From a checkpoint of a small transformer trained on Wikipedia: local attention windows.
Each number is 500 + 40 x the weight over the matrix's rms, rounded and kept within 0 to 999. Layers, rows and columns count from 0. Numbers have three digits each.

# layer 6 MLP gate, 320x160, rms 0.141, rows 190-319, columns 80-159
451527474494491542495497463535503526497489524472541498473436448454452487501541522530536493437528515482511535590523542470558462518515549445470554567503557578506502473551536531514592473488537490539522482513465523509569483492513491512470517579
486494497499535502509472488456464499441496479447538509473478523551461499423482515502540473491520568458496504531551547497595439511467523469476421483600529526515524470458548516384519489546545471514511508474484510500476509523505431559478448529
476476526491458478496504457495448473462446470506511467545490469518501519558528522459429516451528543540396542480532487495506473467482516485571432597428498487509504510461510478467535536489447444409457504509477462525520477514449459457528476504
507534485462443482479553438517494602471460478568483550513520500495415491545562504623517529493491579447511512498461488533504498486499512471528540505516506491468444517471479423466489555491528460452484552450428510477495513383453501584478495489
508500494423483463574450510466498440476509510493464484567482475530446499515517503518477516471445560500449532566521506530535462554478546398524477415458478534527516463481487515562564496551488512496511511461455483418447555537472491476431464454
470532552500447536536540451402570508536537507498545564537495475541494454494560441433564511496505594446501539415603446557398539546498465524462548523500549589488514487563521509472458520437493440474496541473465531515478540480467485490509504578
407450553446430452524516529434515507490524483427475510537472549509508439536532475555490459529489508493398498466517497516478469512444543486451548494450515547547522432494471515498500490433507555509473443430511552530498475521491558500558503514
478528527444500517444493493482476531539479547505499514505448552500472554530512487559444520488456463428442472503513509568580435517423559440435465519427479496471485526528503441531506433472469529477438557499494528526402500507525479506497465479
564500508439461452447465474486506509452539466460477565524464410574449527591552516567526497426458483495421578454607516501472431570468490597531552439565503530439551514506500516508516447606513498579526488472477488487477580512478527579499489461
552582519465449571453503487440435522507434547497473534514545482526449571577524469511497483504469515494527496512559437476469451539426476469461592484552453542547522514545516526520483463491510456513459455559498494529557535531513491580490569556
451493502467528436446537481493497620538532510433469522467456512494449530544481551530448463431520491485515464443476471442546500488504517514491469555491546483582500440514523513612583497603546481488507508471479484492497503496466499491500506528
531498501454483586560526476499442519531510545493552456494456476477510478536523513470466472473495509450456490608562485461478568469445476517476520450450503446547424532507517535574533453510536496489465496570521495482550556525468529533555569472
479543464493457470572454494526561529440509498526535429596509480559517555488411467529499534505549538524548499535471540524520481509487488477464451552533403517447452459523485477528502486519489535523480488467405477460504538488461493474505507574
570511584458509471491461474499534460430513502503487475494517518509464521520443529595472501506585452571488482569518506503545515535465491544555575432489517505532490541555502479545417539409440485521544487480482484443474558505518555488530448496
537519520555534506501514491448533503464489438527442523532544537510490575531510446500589538500497503528482466494506473563594472484449485537467494512448545503560526466496475530543540473498531402469449553526482493556485527498477503473474538477
529529490497554525394510436559520562517480515481471526470576561470485530468573460544535494472506487485530533513488513537483473489516510523488435505537520468567534479478494495515526497511502493569477509589577503547582554465455603545519512494
583531539521496540560495525472466564497460547495499500476501502510487521451461439553461447562515484494473502460467474548532484508470477539478489502581546484571542430497508511537559519436483491440503490511493557440506563533443482554458530494
495535453489448438502501492523485529493437417539500409519513514491467515516515483479408511488547483472478478521511500466549463496541525583465513439534495468522517478570534492469507542479548516480475474522502486493588580424504544512422536546
511529625465528471508478516534512514446505381505501505494479439497481483503510459555564446475541490469454487516528523535509514517480531459468588447525467499476488444514493472423457526448402517559559493513511468513524497525405487490494470528
555567537506505432507502484500488487488485443441529487560495520528557500590566577454462575518467527516556483522477525490492516483470468494488521511480529502562456500509475471536518537500577494500518490456521504574438537474463522487506550520
526521522396542489483417404477563649568459524531469563507553508502472554467564486424520521461461490485528484491521485558532503498462477486423487521514515510460543533568516440560510538499504501490517508540563548560462548535538495463472457525
503452529459483513544494469436496542466523526497538547540448511467484564541450490497479572489505571500474560540495417434566490518394533504531517500455547490588572531516567467494473534437401511476490473461412544522481515484424491485475504472
547540496496504480470512456485489530441442509498491531523533481491458523480485520552487547539508469512436514515479453589487547502497486520519446435497484469577505519544527504493500516506581530508519551473419479439486584528517598502512446472
457523466445461496530497536516528425505524562454477398463528522509504489516597490497508478466510515517440481469534439502499462537457500526465544530460469455495475459420450527545486478436463504511454486418511493450548536488497519618499580549
498476470475461531480465466475469545502490521414463542546459494513510505501498463488541463529463532516469584481445517476525452469510547529511521500516562515586538534446565562562487542453466468516495481469493555538509575535461496469491460513
471608557460560493456500501465502503547521469493558451540540507492483520470521426474475486464438482417523511457496488545433481521478556449486477492527506543514548476507512547450458488543546511493475498536524538480493542499439506548465454565
503572552419515501512554480459510514558432484507495453503467437506513543498528527511449477541537549467521460506547485482587520500526494503489505485510512492485455565534470444525499510491514515525547580486432494595594474489497529452480461486
496537519470422507514491437486521555480485512460524492500504552547441553523514484527552467436511512474487511515507450489456502565514585503407529548476485533543549461519473494550469620443527492506534552484511481477535470531527513504578485422
490454465491474508521456477428509522513447479547494480504512475572515515476493430491474452477523518464501516544481416537486448487439545583514525512490491499503478564497490552512553526459433481429449459516490523467486553527476508503564476527
532514500484522430429549520544520517552532523518536430536542522495448470548533524608415461501512476467559518510500462557459549496521573481441473556478493501430462430527484479486550536532514449552518541511515507511469510501472540544596552541
481529526503519560460546488545509529464453533428537489522505439521502542513530486505519512456487535514529515537510432527540463511486509484480517461469471495529520496491458488480509513445515503542492573495497498464535471553478581568528514475
466576532495411585446488503563498563486458482423421464509565552482363531524557441505481517488564554498457452560513515513491470468444463604512495472521529530496615580503517576506551545489547544467489550468431502539566507500479442543533540479
534479533410485483537592496482605485472481506522550563600460494505477537507509485592605547578428576466463549464514478462446516523481495488521482418484441537461517548411485473490512517500558531513469506552442518503558505454498495493481439497
532486507450487532422498461565482443518500511538456572630548519532415487513494465580536558472486538468486543502497533491562494554515536505507506556538514524492484534474463449537568535568488552517476469457424426601518529495390486481539493479
491552465503546528564517476482541446484490474471468496514509456527468534549585492505543504464449505498462508501500575550589437506425493488497464496483511555493462468502490460490543437471465455482475459516510517446472491492507584514488459456
495507462495549442469550423482547493507473464526505446488581483535446475496529446494427489456540504415468469475441442538542507472437458458520511456518543451555490479532497440472499490472522472475479601463535504523555550557453487462520520538
488510578501454499465521570468503568429451438460437501515528555510438495472543507536493566413529576492477489431537540517456475492498494488469501467453460495413431436467490440528565450469621443500471493556434469487462507436557576466502472456
517505479488486537397538460480467562509545472491488580551550542517456496459537451483470527523472534502497531511475503487554425434517526493434446519495436484566566451506440492517556506534541481447518492542499502497539531426485494502510467495
568480544519529525448453505464593510500473542460433496460522532566475548571438442517502504491519495533491500508504493597492421546477467479532569489463554458457554500533498526575518522571474508517436551537516547447566517550514513480506533461
545496522477534478548488497394499497515558501507629540497421476543477550475526478497483508558561488495454507536478547527525426573511527501461468513468502470538583483574516498524539518513571477490535445512487499482504543495485429487554543524
433473552473463508484490496528573472503461521538447495516553513492432432524515496517590532454466493439482481490525519482546512487498496466444496538527474582472477460543565579452489476496546490502506414455422539479498478523443481484459477446
535501528487447529455493505506545596549493567542487488515560557519445506571527458495519450460468521462530491522481382531537528542425520514491531505499461480483462483537486480487541524558547430443505540572538536505552489538473519616529505500
459502525468514468479487471466507504526534469481486388541494434495503472481452502467502466491376443352497527596512506492533470451490559472523503544513510616466548491514463506432556556531548505507496488445577551540475562524418502543558484573
540537484476602523493506487505576516508470509498471519522473536539479477421553500537438465494517577451515541474519521513503473463504525455510492525485578520542505456501512539486524564549519493500573502494524522584413514563480539512552472569
467536543437468551481570490511592502586508430511491519515446525466446461525533528502520464497495649431516515517483578522522515495448473450514498527475535580530483533468533523565460545586489536446452499537518520507542555499530465539482533448
570558530527499450405487486458520490410476511464503488502462586475542505482652523457477540542533509544503537420528482564500474449499511520513502496529522453452499452492477589477525471513530406577504538477502502503475545520462557591444477459
452534556513466516429518496460502523467503428499510611543541550498417502491503469478563627516428537413550551512538496520621487488525481541521516561527518531437540523490461455500521566535565478471483509523392465524516522491538553463474459545
507465597405516507526432518539544511460472594440507591472571531500466477459558498566464567451477481503432433492479511464506492523453440520430492570451509485482470526540467454562520497479538472594459473515502596507454499484540459491508532518
461505552472484530486511451491496552454536497483518505507544522488507475444519558591535482534483538497413484504489568524571499514435518474464481448487587426540450455535542486554481515477442532487502516521520537515482516561456511511569499453
488483533469531530534531463519500486462513459535427491534552492485434571457449495515520569424427535529555554443450531502468400503487520541473423496603497503517460506467482477516556455528521474486453485538469575486517500473433520489467484494
473467574455461545483458471473470466515478451444444445496475530500506576482519487571517473483517488504488450516546493485518487536510543502469520533480545467449485523565475480517516511567506511529423517509503578466476599505494509545527554545
575526501439435559512449454520436499472488468512568470553451505496473526520533505524541478468539449433458458473498526540528485492437545455452522516516478518539513501474570487518525460539478466489526502578539562633521492480476440479517472539
478472564489460485471468475472552545497368572494520488520477526515522466571567484530464524485504529498503477500501492531467509525496461511474512582517414498453529523441469581606561466492541497449451476494487523511542509487553514495493440462
472481565478496486488452517525514572524593465488543432510533538512530479577545551551486597569458542542529522529519568497479451549487421549496476461498541512530455489478436484549535460545532553490494478516503486498498502509462572525439573548
532459565395428464433418508537515506530495465429515427548483492546552505475497516467482515538442558469462414527556545431531416475511582512510513518504502477504467568563536533481575487568469471523451488495481489478551493512505462532448485532
459445542487433547485580532523503467477492511453476441483528582485476517555511536546477642501408430471516578461451440454451454523529588501484508471470443466488506481511531526523436491436434504519489465493560488510483517508472484504571492428
553577533479504488446508497450522460541493539458524553477546507537518548496534435522551492503489475488532485473450508490555433526456495500473479565474548476488485512437464544506506475587439500443549530467400526522555480483543495507534525492
444509450484485509457543534532473579499512569483460544550519569521492471647604527602495502495528503479539564431475527513484507537490475574431455490492491528535549583486519487502519477520511436488454539510491417450480466586530441492533567528
473526536487450491573537453524535473429554503499484518479543502486504544516533369591499513523485528534426529495506462462554443471484499528586529473426474558523502493570407506495468477455469455540497529494500491512525514540458530502520522404
489498481467493459516548476551471499489451498455549548618531529447539465504525485512458508485491507452462527454534512474497516557482508529502486533560480493502541436551535524627507533510545408536464540495487476460508534474509405544522560515
562530590481481446436502494564555517505470501435470517531504458478514515509580560502560501439530506414438494582507486601484460522516571523558487470460474494466514461549520552524462533472478506495487492489497444456527572547520527533504533454
447463512468475500432472489506539527443504563473522515571486491501464565558526566475498468455505524496449486501463478499473544477442439527489484535421480549536462437532501517464448516530463405476500478466467499494462583549471512480501565464
521481492543512506491434518405461502532481453466480500537529481496515455522447524492493482523496484502457488505554501524495453537492553570485505405454492529612505497521393466560542502550491421576497502505495473518561548468513506464507508495
502529553515513532503545415467506484474504519550503543553508463527367511446488491540497482564453514555426484518535469476486468540492506534448501459450549486579532451498531543454525525487547476526520492462495531476470522503503485489447473487
457501465531512433493541458562464476516481547499485415521543563520465581565538484484438532471495498502556516578512518508554519477498539462490486603474522538481527476512517520541460570486544540439480566490479466499483521553454536542609434497
535524532487398503512484472482504496456439550406470437471498519530470546510521541546497513496416525538526518539549486518496525528511483589596490414483534566521543541533462539553468561498416479542575571462524468465598487436522488543494515445
505562456389520547483508440469516496554503514538531547533470549515470418454546590597480566522473520417482489567514501605567510463526492496526456474542540543452476540525528407512485495426558473502521514387490542578467484553504472477453470557
483524539512507524452458496468544472457465471421463440523458553542454479538484449492502440482499451500446446496514523478462514464528527509515553473369499477486493530517430538540501516552486405480457521398526504464498583535454518524579553554
534504499456474441507516472446462501419556491451506479512479550521504558596443464506498612520562586377458461492487526584519539536482445485529531545410480526537511522463545452575477473477492440550470493499483506487511538519463508467537514558
512531536510506522473483414481480554453466482466516474523466500546494544463574493519484509518537516435593530447563478442525488495545531551534507491534468527558429434551412523544521519512471455505452494597518445543509493463486544545478511484
561566469473445523495463446495481537513488463476485506521544496561415491493537570529500543526525526418473507484488455508458455435449477479471485513500497531474450482464505524500474539497488477545473495445468506580556518541487559457479512459
550561524476543504579446414500459493467467462562490495483583538517464548582520493546543485468526559468519519566496416509420480523467518552479484512449449565519530478532477431516565510466595472552462511502505527537508566538430513496553533449
450533470451428484479535546476474536454477499493569515541420497563464455471525495517524512496521486477478491540471527554443485491494484508465466504506536535530479444442425488548496512417437456509539586554498501468496523481510577465527509500
587441480501528491573523479517472532484491520499435497559533497486505527504501512538573521489448519516482539583523439439449474554500499533553538535480510571518475447464398517495602498503526488460506439492442466515480483501468510482415485553
495479551467399440500475519481484519468483486452535522552532540453499496531592513561504536465496476476476519499481468508584385498503544467499525526407508570522549553534494525460531488492488415512573488533515562533440516440388497511483536424
544471528463564531491530416433484561495555433467534492493547451536459404501545528507481545437453452407562542481481468573555528521567528449520442548482464540478450562471466481502466483549583492507469465533481496521466494551431496606472533540
490522528492452458506477477515535536472559473504493457564517523510444489582513510563556587524544546540455529485536553499526485483474459532514508520467545562518528519498525422544435473492527510494429519439452491494487534539459503493461539492
505503508464563467519490480466544530534448543512519485502479468583552490525481506528495476579469487513515506541515443511510400469554571540528537545489455460463468524472453482510465478438454482512468553506512443498442484551462534486510536489
538506520409532476571497474545485545476482513473551514539531576482439554481501442473509548449481463500507525491445484518454430474477484493490510501511562491492526463466577542497517550478532487540473483507523459552472526591496520491603520589
530509466479537570578598482467425451472524496504474543506537441556411545560520553579495523476485516508531467606473512491557517591452530484476544465482448565541510515533537504467522518526565537453503528511466471543439507526435476529578421520
578521517444508593561533448476444525500489536489473470526430447569516507463536539488525520526481500508477498564550486479512532466512489528507490480535488488475467499603551539528547565440410526521501495507492505491521506548403486546496544465
529457527451408545569507446447488557477549480542496546483542551536523545469566527541458458459474562583484499474518551535473484473427483527508483503458563482471536505472460535551498487518456495448502518402418518449539562471459568463508450482
424528444494504467440460380543456469471483461536449486526493449507498429447530481543507531436520527473532498497479495533491555557466464414420499525570495548435476487564524500507468477547544499481449521528445588541496459483476485476542543480
482501549505516457524486479519518559491507509453493476499564472531505537477508517548517485505498437529462528449487480586479501503467486501517497476538451531421426460469526448551554459554464465446507580515475440502485547483476525503439454521
537512447505488505455492537531550476490505521423498509444596517546530534497507453510561506491525464496499514495519523466514547477478540504497546456503529472491528385548482477501498524514569500536449581434511505463533486514493451583543524459
560507490372438439510513474518521606512461462541486434516435469645457556542536515476538513417520479510502513531584552573457543496510503524482452487548472617514479513505474551461500566405485470492521500549500474566473499466478525462552498542
522502493501581500524522518465537564457436513452520506567436522540493508533559487513457478417459489571508501497544358527525498477488538555545495462499506533442509459617495489524501515446544445492573537525471458493448489524438566551561428470
462582497485470603481485538506532489527504488490518480467507477516443531496505548551458530402430515438536497436510493507495492529553444475432520488516540481506481441524397554496578592534532482475470493553504521508533486490533570481596487502
522501517441513481522523529540452469478491575463527540616513457488476487515476517563483498420555495474458470490513489538480424508464520457511556497530517450498473465621473563428537511471483538479490470487524507526447531426447578509565516515
598507527483491537519517498502446521565448441529505522490561410516461507485545524471537511443478569497437519535471481486481481458514510527478456569421478542481538594493460516523463481464410556476521501535514463514492508476388493514496494458
560483566464464500491523500478495512420516533487486534581541480547531524592502520490481522478462536395439498514543514551506490531462489447490445477491474455506532475586551445515504504561485597574476476476438482486521496472478447507520431554
474508507479457597436523417480527494594462567485445490509506509502490502481472447494487528458532500499458519535473513580494508451537522516483481551513484582474474501516601559513497487509433427520444454491500514477591516434494513522541507448
519541549478470489459459441515482466526440574548523476586498555527448495528574519499479550498599466469520478520542487535460515493471481493518567509483423519441468499561497476537516508494471480459456537561484581470502570512444551504512477460
469510581497469529529459463483517607504449503476563437462484494508529508475503468450527467498537411503565511534408467512543480463391550467494537498522515516551486444550539550499505565487492497544527569427483626504528557506425534522574492402
491531438442524448490464509495487508504448444480522483524489524591475529533505508515536604394561547484504513562512508565460405529485471532545459445472462524548551433438480501576562511502604487498482451501473542491477580451512503593578475486
403532508487485486489488500494511438533496490492446500563454443498507476537425480534456482496491552480510530562516455558585430439462455506429524543501496491532425483500498506540471532473484481444463528536516481483549472470505516447542505553
505555487524499440529487568507527572477518505437464493545513545524528530499445542553510459500455478489412480500516529478497500587578464521477551463527465493498500520553526529548463438539515476458441524544436516537517515515460490457438520464
440503581502551505468453441506505506504463457457510512451498544524522525524579570498502473501385492505448517561483432530486456488486542532492480519541458518565462582497526453560565566496444517519568509569536556480534531583505491457480512476
444484532458469481514507553501494489469519501521522519499476492551503494517479487520513496476477518532512463552550536522609439486455484487489464518484499521538446504565442433483496461475403565499517535489459460516499524476493493467467517515
476477539419499446480567491467579529489569530565476498512519524577481522518448461513522530460506441421606518528515531557480455521510510406517485486539518466548468595475523474514459532473427514515426485486413511495482499555447477529526482549
447469549482551565532492568567475507491472527516488520513514533564491465496560571504518517525463495539414520531468490506534488521458501483492535560455483532449501458529491561435528457503435431517524398540530525520507469516482514476489477456
405452442458469553455450537490441472548593495518441512494457445512525455566529401537513513517492436474519459435523552563483451438495508469499493472515457448511441510481511481468484463550449533521578520488517543544534470503464494483540445462
490525512444469524501542479447485444527471505456614455494533479563474512576480518496506523486570580526453535540475532502526455505525442434462426502507540435522532470493517565447540538503452521463473526614481499499423481497426520520520539490
532519504357494501484437478445434508473460544499497413565497550580500507436509543514494520495512478469527480466485493505474487468459538471484436529492468483471462552504492510557531479527483480521521522504499533516495540493438487513485498490
461500542472560568487539465533470587541527489541505481414546541506465500472553475460417519457564419500501463483536443525495514513452514502488501510525516491489490473559534528545513474522591480509547551568483570473558579478499485494509530549
465514546487527523465507467459535477457516515531532483480515512485514474514523522475487497524484511555544523521551446543551505436454542493537527451526412498555513505493510537534544432537530465419484478480442476545486525483515532453469533573
538513430479529540519545528476516561494502518467484533517524487557488493618509510519575576554428505511442497490502469406485494466541497521574504436443528582539472471544522486553523574493435538548459421498507460502510536449421533488562501522
472542506491487516453530434545456511532505468531454538481558481507491515500449504426478531487472460500496541405476502500468534428517497434492425483506487504512465476475448482537512389509504462481430446532518466599530529463436531530485510510
532457503522504576478514497569522449513406489460526531519537478527538499405516533509426484516418549497603530531529485477535472456453560556509461448513455456531479477518545564487571529521524506507503513496550466491556574523488510565503393514
518471556496462443480480475526520453525481540428514576478530552524471513546492517522534529472503555502536451545527509499441508610559514534487470458440606488544473491498420520571472538553465506514511548542466493489490513458520496548433499411
592529540532439498490462490494515577503515543409479508497489598501524517471498445464431444480500462473522503498432444521468498484480482456450458516532462480465499447492505509531475516539559454544521511546572496472569515484528483522528560440
427438518464487525553473439514513538478503484494523574499582514516417458509507498481437529471518514414525445525526430467424487505570555454512551494581452526469499481492480558523560482556430458534514557513535534501464516526480518546516570532
535603542453486496496478436517543431506500498493485488512440459505410442482503546534556485419556446468484548555544482510458508487427522497485526496477523498483445573463539440583494460503459407483535425512450392496597556421507527542548570492
494576456532461478489454438492510483506445442511500531482453464529371538514448501512500500461466537390503535577516432555489434459412558546516454487505501535562542495472465470477506493474512511488449529442454564524470455581463513479466520523
461502512478495453585531504514465452497501522441523524512517568550429530532478479517469527560461574494503553540524496472428473536547526464503547479425493515565467558478507487438530525577486549494507478487446412465467510476490458517482522492
555591573513489507443503530573518483518428463493428506469561499463516542467500552547591547517444474463524559464572478522458431528437462441540449465418519537568555501514561506540519488497518494536462489446514445525512536490532562485496475458
549519543491468526398492491477491550539499533497447513482480475494415447500553502502593520480503481481551517501582517489542484478425581474533485490501559511472455605484444563536515501489520460530502486518450548498550574492524452486459462436
592540494494461590530496503528520532424492564471509441533490463488460558561499483484517506504557559544570525427465512548475398515489510443427484538568545510453558453523516542536541480493508487474522544535548486511506540557486491500543534485
474527458508497494537548525479502543488527544511488509480447491508471436502446507525512454529512574410470555514456522513547532459439539442491492474491423515524545481515476511547593439463518482435473479508501549480500529520468496538443541498
518452542482460563474439548543490574464425482484561420505418496508490497617520540460498498513503581514481531455583507492525491463501486442571415497501551533496547471484541512536476495534542523496505615490462484518477526533482428546572578464
478553555396478521492496439481542584472482498490479480491546513593453515504495546539487536434529522507552454504479529530519452477497458450431418530588555452481521529499510541542421559479491519512436467517467510539500540518464421609519495538
515556565459555574561466471523495426458544527481504509485514504488476426504531557494485510474450548487504535474567524529543446455442461414511434494544520510431500449518522478493511449556467445536508522528548460506511499532507593486556585460
540507564458490535407462522504499531445529505509499481473533509513454563458547477480454498451499527539533450498538536490505477510424544504475540490454503487506467515567483503520540558520512430502446544475541525480528498574503480548520571430
558487477486522448528477502474471497531564561494535469495473534492447589557493522481537507474473560465513511531543378501547402455471506454511482504492480570515554560469538489468560482506504484502496465440554456530451535607478542397532566477
545552508473484571380554505494498515501541474463569539503428472469441486543491540558481544438523542445493495598576575501496527534524514559514431491483502515470555549464536517493485451502528579461496540526550475528492439458445515570462431532
488524416448498450485532410489449493460501586499598450582468448596522554546549500465423524473530511527443488567537490511512510497554485534521502477476431525513487549514525478469445523493465479475507478554524458527496475544483480518524438510
529517497486575526458590420554554516489499400532490464518480469521527529541498492543491576526479571459520506533556478504535493503523483501540526520495519500470531587494486450484518462542559563489457493490460503534451551574422468479397512519
433544523404479552542534411461535500462567466566451567482564529528442534574570520550532506466514554417452439475558500463438464547452554524548481482454563512496546502514543448454519461489470501504508586479479541482517575511463492551471499528
506542604485536566480502527541451533513515482550481425518496445533413508442467536510504498522505494466487460450495437554562456527469470516475463494500439500514498454583475535573515520468461458520527592451509497438488526548484564508505517499
495431488467563506513495526548454536524489506481491502545518455496492460525531470543568483538426501513476499521462466513462436430504487456509491518523473460509485504479505571509536465510528502508554504509551454501545522429477530494456463500